config = dict(
    norm='rmsnorm',
    qk_norm=False,
    weight_decay=0.11,
    schedule='cos',
    dataset='wikipedia_en',
)
Each number is 128 + 24 x the weight over the matrix's rms, rounded and kept within 0 to 255. Layers, rows and columns count from 0. Numbers have three digits each.

# layer 4 MLP up, 1024x512, rms 0.123, rows 426-459, columns 64-127
131153141078103106139144114112143068152113119117093133135099141150125176106140114132142139150085178152127112127103151135114131153152141098127150113135142095133148093106157123166144159151104129
160135122086078088132114102126115117160184154135097150123123116108118141103134132189108107164173117134124124133140130134130134111097102169139142121140120100158149088140132112133144089121140111
124109114119146124107092124099122140146144118171169124179133075131118139133126148162173111139134111127165150106138113145129132126134133133157110119128136132131076121145138133099120132124142123
127094119096138137145124097101121143102139089097140126158161151085088124141103079143114155112128121136108113143098150154112157121113074091142128077141142100116112077150093140134108127169154128
079131148161133149150125163166101133122144118168135103147128093112158097124135104125151139141136171108146117117108120113119124125125141120166134171163161130128143119131156111167124121115153083
107126092116113110107077121130130164141098101127116129137121146163152139117110173099117118092165116141139121138164128109184086166149115097066128119106168143141153141131090144118125130103175142
124159147150183148105118147115139133119159140166130109107119129106140149148119129159113093133118134114176097173143132123134179094169156157108139133126129109126148109054150067090141146115102165
110128127111108118165135145108150140165138136129120124090150127080140114094131129172133140122125117150164119146122156070108118098065108113112116125140121143085099069121139125115172151090129120
155168170092145136159092121141111158146137118135117105094169173099173122140153115133137140127113091101164106121140131126158104131133158154149135150164111146119126162119174148146124140168098126
142100161146138116148121116139127164125101164165151120139142122123123103105113087155094115094112125119134145162097156109136088128122091135158155134080173140118158107129135114125146159115126108
106134132126139117090136107165119127160153135095127157115168078144115086113144131084086177152138127131080124137122111169169148182100140152118143134145122095165104125064126150103115138121170102
155119167137113141117113109108158135172124097106160123170090086123089113146120137120182116107069143119132165158143118119081125143099071124131107138141150165115122141084132106127148112134119149
136149104143137101133119139134081129111136129168113114115179139126128128135148130143137131133141142063120116120134110130139097117122101074102127157121142134150109126148129123102100099121170142
154109144157107155157122139148154144128123152104124138149152108170106098069112110105108144142120120135172124092134131172171109141087138137129155128127147125168156139126082125129132128143154120
130138114156161148136086090140063134188136119130120120135142106131082153151145150134138136175097098120129124143159153071131119131104112169128082147076144156139085148146140143160145086124157138
149143108090137144164088146144104104133113176133139119106119111136137123112113138130157146122131119173100096153142124160149146096163121156105166205096134126106155129126128102168117146109174100
142157116156141144122106122123121128175120105135130135117159111103124113171142141139116100113142104156144136132130139120177162144110138158149182114139093110132152114130128179141164079109138110
109107107103184133169144101128129099118140134106136131107113123116122121104177136131095118119131106120107148124141119105081145161118120103131110136124127108177104090176156115135105146123142131
106090138121118123092090126150140098148182130100110172142129156168114155105147147109117101100099080176137117175156078157119130125117127107126132103142147125169110124160115156120113158139128152
090113189118138188122120131135109160133142096087152128080184107127084142145164183135158086111175142090145165110133116121152122118111148118116110109150141107147083145118149122098112153135127107
131097134148176122098121152126120106119085139131122104095177097127105130157152105136094090124193104108155170144132136132123136126053139133138153100146137117132112124121105115137136115125135098
093154139167121127159148133129125134140127107126125095082156107090104142153117123117128111170122136092149103115134129106127114117157143120119127113165200115127166104136101142092142122143112153
082131111118108129129122140145161125106156125144111092122069102092138112123153135146111136120150139143133106145097108154124088133190101086083159140158129130107121086150128147139117125140088127
155160114133138156121135121148108094107147133129090134149134114115114119123137140107085119140129205144107132147076118138107115114095132132141128152148115122167086111112112102146137143124161132
138141140144159113122135135174090094158126103134138087119085140139131167112107128114123124063133093140134121139155118154142124141144131081134115137118137156184161159146143124142074133129132101
137186124147151111083133123121170086109133168095143117116138120095099129124114147136103093096121114123154140084095116135137134092163126162152113093127100122133134157127103122128122131131129125
124135090159137149101147128122104147105144145142122089140126123129130088156112140132156176109167136157123181145113103151130140133114132133153085157137111127082109088125132152119091100100177118
163087112116163124128144075124115130154077126112113110174149142166038136128117163130110117160125128170115116166110111142134107134102137175135146146101125157142142142138096101108151114159163137
131179159135115125135112162100089092166135124095111116127071122128161123201147129164100111148150091154140105127152143108133139084140089138104102142128146097169149146139113117077186109130116116
189154166159141174119135155135099169131143146112164145068101144121152132133115098106135138135078105102141118116142092118143132132139137150109105172115137135109142108118113121111129104175061126
068136092124129138090081091124149093116120149084119131077116116135124102102148165119104168145155126147165118128100114118125136127151159132163128090131123154128093177114130122168137146125107126
092157119118132170139114063129101145120128144124120128170085137154125127160177126111131149145110141112122132095156082159098124125134071137097139114113149152161170152200088136154129080122123165
066148098124114138151147102130117121118147116096126069114143154122111126137163126109128103128128113083121136144139126151152096125096153114137124128119135147137127122133157170141147159143130143
121139093127094155141199124130128155111128156106159116176129124112099095147126155096113147107147143112117173114136077125133122117108121111156159137105109124147101128138121168170120136129142100
# layer 4 MLP down (transposed), 1024x512, rms 0.119, rows 426-458, columns 64-127
112141113083160105148138097134126055123120117074076112136101110131113118127134113087089124092125147117093091163099122129149151131081141103107130174126126162109131135082161142113145171110119121
120127134150076126167101087164120164128140123126131138105153105085126108098135097105103121081137106162150150174166124153135098159121136148129105133128139145116094170128126079143127144143163151
137144147112101111162149088136155135130118141128131108132110124118123161142132121149098115120145078126131120122103156116149114164135135151137123108132097145127133156120107108105096133104128109
131099145107141114106137115098180148158126101108154174141112126128182112106153103141134126135111155159160082170118149180117121109122151127098141087124183116177122138126106095115109100116116106
139121128115142126117116178139143116108124132116092138092107072098106142140100055130105131138145115123057148128149128119161133125146122186107128144096078173111116126139073094111149159111128126
118128159141123141093133112105140091133108119112110126107116154170106170163134109121118130147150121132126149161126131174096146166174120130119095116128152117172133133099181138125140118130090103
159111127177126164131141128102157128121132137119105131111138106161133133125123148129132120118120136137121123096116113125138143127117156153134160114114105129165144151141110117075163118117112148
120104165100127159133100124133104166113105141116102127130122147118136132138107179092140129094154138101128106108149126061109150110092111067132129133136162127100160151099177200130126145156115122
103118114094150108176098153197131127172116140157100095092131132127158141093145124114156120105162083142161132097091168094106112140130113117101157167138154119126136092163139120111099128150127098
096155105118118155136163129145116119112168153123129141108151102127093105139122119139121168147134112188130116119159140103080124144122094124162162133126131148133079086119152098134135115108100105
130145147132127150131106125151196098129131163113106157147086115147131110105136127146125119139148141115111120146092150157136112166064147132165165145184120113128125156168133131170136101071138123
116112110157087143111101142156099116148176093133147158122052112104131091173090083130126113131142126117127105106128126126085126135136096121114104143160152127075116157134145121131194143155125097
157120123117160126141143118121127121127133119115127128121127127137147119126123140115140164132129131123106130129143117116144130149114156103120117148127124116126118116125094161100126078113117137
158111121127078129156139122112137120169117094129098131177136162161117143103121138111121136092174130106124131078149124163150151099136157127120171108165126163107115158155132128129132107126136136
047158167142117112114140150090150177166100132115146168137086167114160106148156119093097121149120099105095112124136115119121093115106129154118114141113157108151168168165117146112129137141100116
088112111110140143107126110088115133148107109108130137093120164063111109107116131140171161105129149121089118126160184082155156115156138110140157112159096161121123144099173108173112143110083148
128069148149099120111096141115165102136135133128145158168140102106169107157148132074146113125113125145124151115109163148154120135125131144103098075140138096111130087106140123124142117161118158
146124127177123159092176101122149130125118138102137149115157148127108104147118126137074120159142133139156117137142134138110110134126092126119132101150115106133145108125110158153122120084075168
150152136131161115128167137115129145111128142138110143175099148154133110120176118121134118110114121128128100120106167136105140138143146110161119134102111144147131144138117123141111113121095137
093097126116110178098189125078067181137094140175119093118142164134122101112128137131100134092117105127152142143134119132162145104122136188106118145153087072141131126139130200094129148125092138
143097132148099136139113124123124180120118128106158144171110151080179144139124135141144149128142141107158179138107167145111142141102141119117094195138163093112126192107148131149155121113168128
132165169138093131115088139119096140178141110191146136152124153139118110192108139123120166105102115144098075126127144098153105116118123122132156102145153133122144109098126156127129140178105118
113136126117118151123161148166125139125159126119137147104199132106133110140151097106095131133142153134156081132139131107124137188134108125142109100166133138121151139108151139161151132138142105
163125161137113133115129181121118101146115155115150115156095088157096128104144138172172173148177105090134153130120155092160142088118093151105139175067158142129140129146126138140138119151159139
139068164179164106080130153196111140131137151096188126132106151112124145093144115173130091136140137155142086122130150149086117145120116109131112115100127111158148170097125125107143093123118116
098109099121103117129097118130179153110133125082131169130094138139119166105142149132128158145106164147119139127113086120099179147144109188091122163115162166154114119104081121151087122139133181
098143099137120105147143148120118140125141148113107127114142152125098121161128131174119113129126129121149110119130116123136125113147087109144128121114130103148119118128119128134100142102147112
153110128110156144108089106121160121096135123090142144140103117128080109157168127125118123141121141135083104175128106144158142165134108096113094137134116116110111117105140145097133150131126120
138152177154108151116121118167120110177151120146117111176111126141096177122169115129146101120139132119117141159100149164130126133156141142133156107114114146094081146135160157169114161123066067
116141169111114128118118149158125108152182145155112127092128126135131096123133097090173139116149107102128129119096097147105124100154133151117095165130121134112129123083131101132158147135158124
089134143123124159099130124127138119144118161171106156135092108135064083159105139085150124145153117127118163171151133135164130095153145130153100167064120130118089157122146114072146102166114166
136136118130134154096115131088118115121109104157109098113133107130154128156121127116120098147133097161119118140088093137126139123145143134136188098194126159118157137133108166121099106085147115
136150144137071104124097096101158139110161144177153094105119136154159058200168179139101153097133125144094121115121146118147142096170121091132120136122131082093150187146132104130144123128121113
# layer 4 MLP gate, 1024x512, rms 0.116, rows 427-459, columns 64-127
110136149150161139094136115170126145080109122136141101129151153185123153137128143130124108124145140108115154134142152184125137141145108090169120129138149175140108159128144105128154098124093161
140092138135097089104111090107106085091096116089077086164175143127081158161157124110134141110101160120129131117137115135146121145128144152126121148153148146111106080114092141107109131156116107
101136125140139135151116111109138116138125134144171127153109132136130103118117160123131111117111132104130116153130140137121123127150096091151103115143111147136133147130115140132120141145115126
120193082111123087167128125106133102126154120109175141095149162127096134105180127121107102126133167150116134132136167123119111160135140141113148111162094127144155119152084160163150135106156143
172123105150116101134113120091118124142157164117100126141126108127149131092120121131158079153155132069122092129091132126125152157085098096120144135145144140146103165133149102130130085107139171
112134149146139125094114139132091140149093181089140124062167084110113081150132105116092133122145152132120071104120112145139158128159131134134072132148169065118120119138117113144120117141148157
127123131115162098118129135132117132089129116098157128091119124107107160161119111161111113095135153154112153153164129106125123140132120130135141131163188129128103152155115155124114128132109126
158143124111123096089132122139089085119131141141100197135113116121152092131109137155113116141146125142091102157098115077133093113125124115102108125129115144130162110145153150119131111140113104
139131102152121117104126120160160084155148087110129121125161161118165161132142142116151117181105191102135137144145156110064124097115121126136145110108130129106105175114125135125108164125140114
155151095107130100145138133145132111124136120140123107131112153105145125116115089104105091125148163078065110180163116137130112096093112111131122126141149120124162104147130117129117113133158145
119155142115105118088083154110093113094154127091153085128137090126131138146140083168137091148142121143090126142098125115121143142092099188088174100145094123175128091092091117197080123146144127
129107143144128127137134134105113157100103117111158136078142122122146125104114145150116134161132149157128135125123104098110128161130136143144098138132107090152155143127094137143125149146126174
142114121083134108118111089102135145096108173171144132078114142139130162167153109174156169159153118117120114109153133105128159116121077132103137134120101088119144063134122143132111135136118117
103147155163156168115137148088131148121108089117125138143143141096149123174144101090115153141152131135106101128134118152153138134139125065132123157143115089166150120119176151117143160151126106
143138124115161160135183147140153098099102103137127135156142124132141130132123089116111154147155111169140166127120098092098121113095158135118169151062118123098069145098088153106128089136126154
117138147126128128118121105079122150141126145083099151099144158130144106149159128136116140155149114140122107151196141126152132094134137133144117123111099114127132099103143134088122113129152148
142154103086121143146148104135130112099128160152095106134134124149125138148100060109114134105129126139148154096154126169120126127152134095144105157140132129135054116108150096173109102157105163
122141127124107098126138140130150132104074115100157117138143154135117173168155125143152169150130100122108118136118141143121127108149086147145148160139131111085132132090146164063138130135152081
115081139114158114164172123136114105108121129133091128137138156117116086126097091150125168108132131154103171142148130089135132070105152109078143162118129088129129130166141149132103123116142153
089121121120109129124145128105137108165118161155134175111170169144089134122137133107133135118104106133159113136115123150137144122148078144140126132139130160125076132135122107169099146150157182
143136131170123115103108115142143149143113162182132112116143160120132135145122113144144106066113124114114098155086134114103115106118112120176094120105158169162120146138122191111147126125105137
149128089164129119124118138111121153159136170126157150122127137128116132174109146124138106137142103130104157133184162148113184119126149137122130113092139144099113084131140193132117110098116161
122109146112122120116152123124143133128134160136130164120130142151085140107129128096127148117135155144113111163141120148114123099118101091120162116112134149123085096128131132138126130115108128
152128084137131156150146131089126133120142117141081113144128143133134115161168082106166162086107132123138157141127155132167096133147107125143166125136090145132118162103111131105078138136099118
123135118175101143127194129110164096131134121151104114174104134129100140088135138120132144101099140084118109130145100128099143141091101139117083137163135127155119151124154096098143153132164119
139125135110151140149114144137132134121137105127127144142127127152130103115130109107148132133118098121156091145144158136140093130152124114118153109114133145094128108129125127127121135141102124
106142106143086124119157120126094118107104153135100122123098135112174103118123137120103097101095112109150125140123097098127129145133155095127149109144132114125118121132182094130050100148126136
111144147169118128083140133108099135129105147140104173157141092148136118179114129143132121132142115163098179109125160121152124106139105087132143098160139134076137114128114123134090119131108128
161164132139138127157141128163164137118116124151153137160060149110117140137136155117135148084137157111106102120149106135112101081109125121106096115086143100115128128098124161126114103091109125
090112103155146106109129121130141137089158099127172177161163123125150146130118135166110115101144146128126123147101105112120125112124141099097053118169148141159090105152140113091145136138109126
144129117125134135063127171187122129155142164130165105095145137151178091102174094127108145131137153165123141109134096133151157110154101113127120116071140176114174119117106118119118097119096116
141160140099125109114058095123151149135157128145116122104136133124139136144115141115168120117142111152162132105129134149149145133090121101133112113094178145128157135158106117060093128144118141
147151113162136119121125153145087125098128154120116118101100137105154096124126135131123128069153106165154141153148112106126111124125141121114164141107114110110119130119161155163128107155140153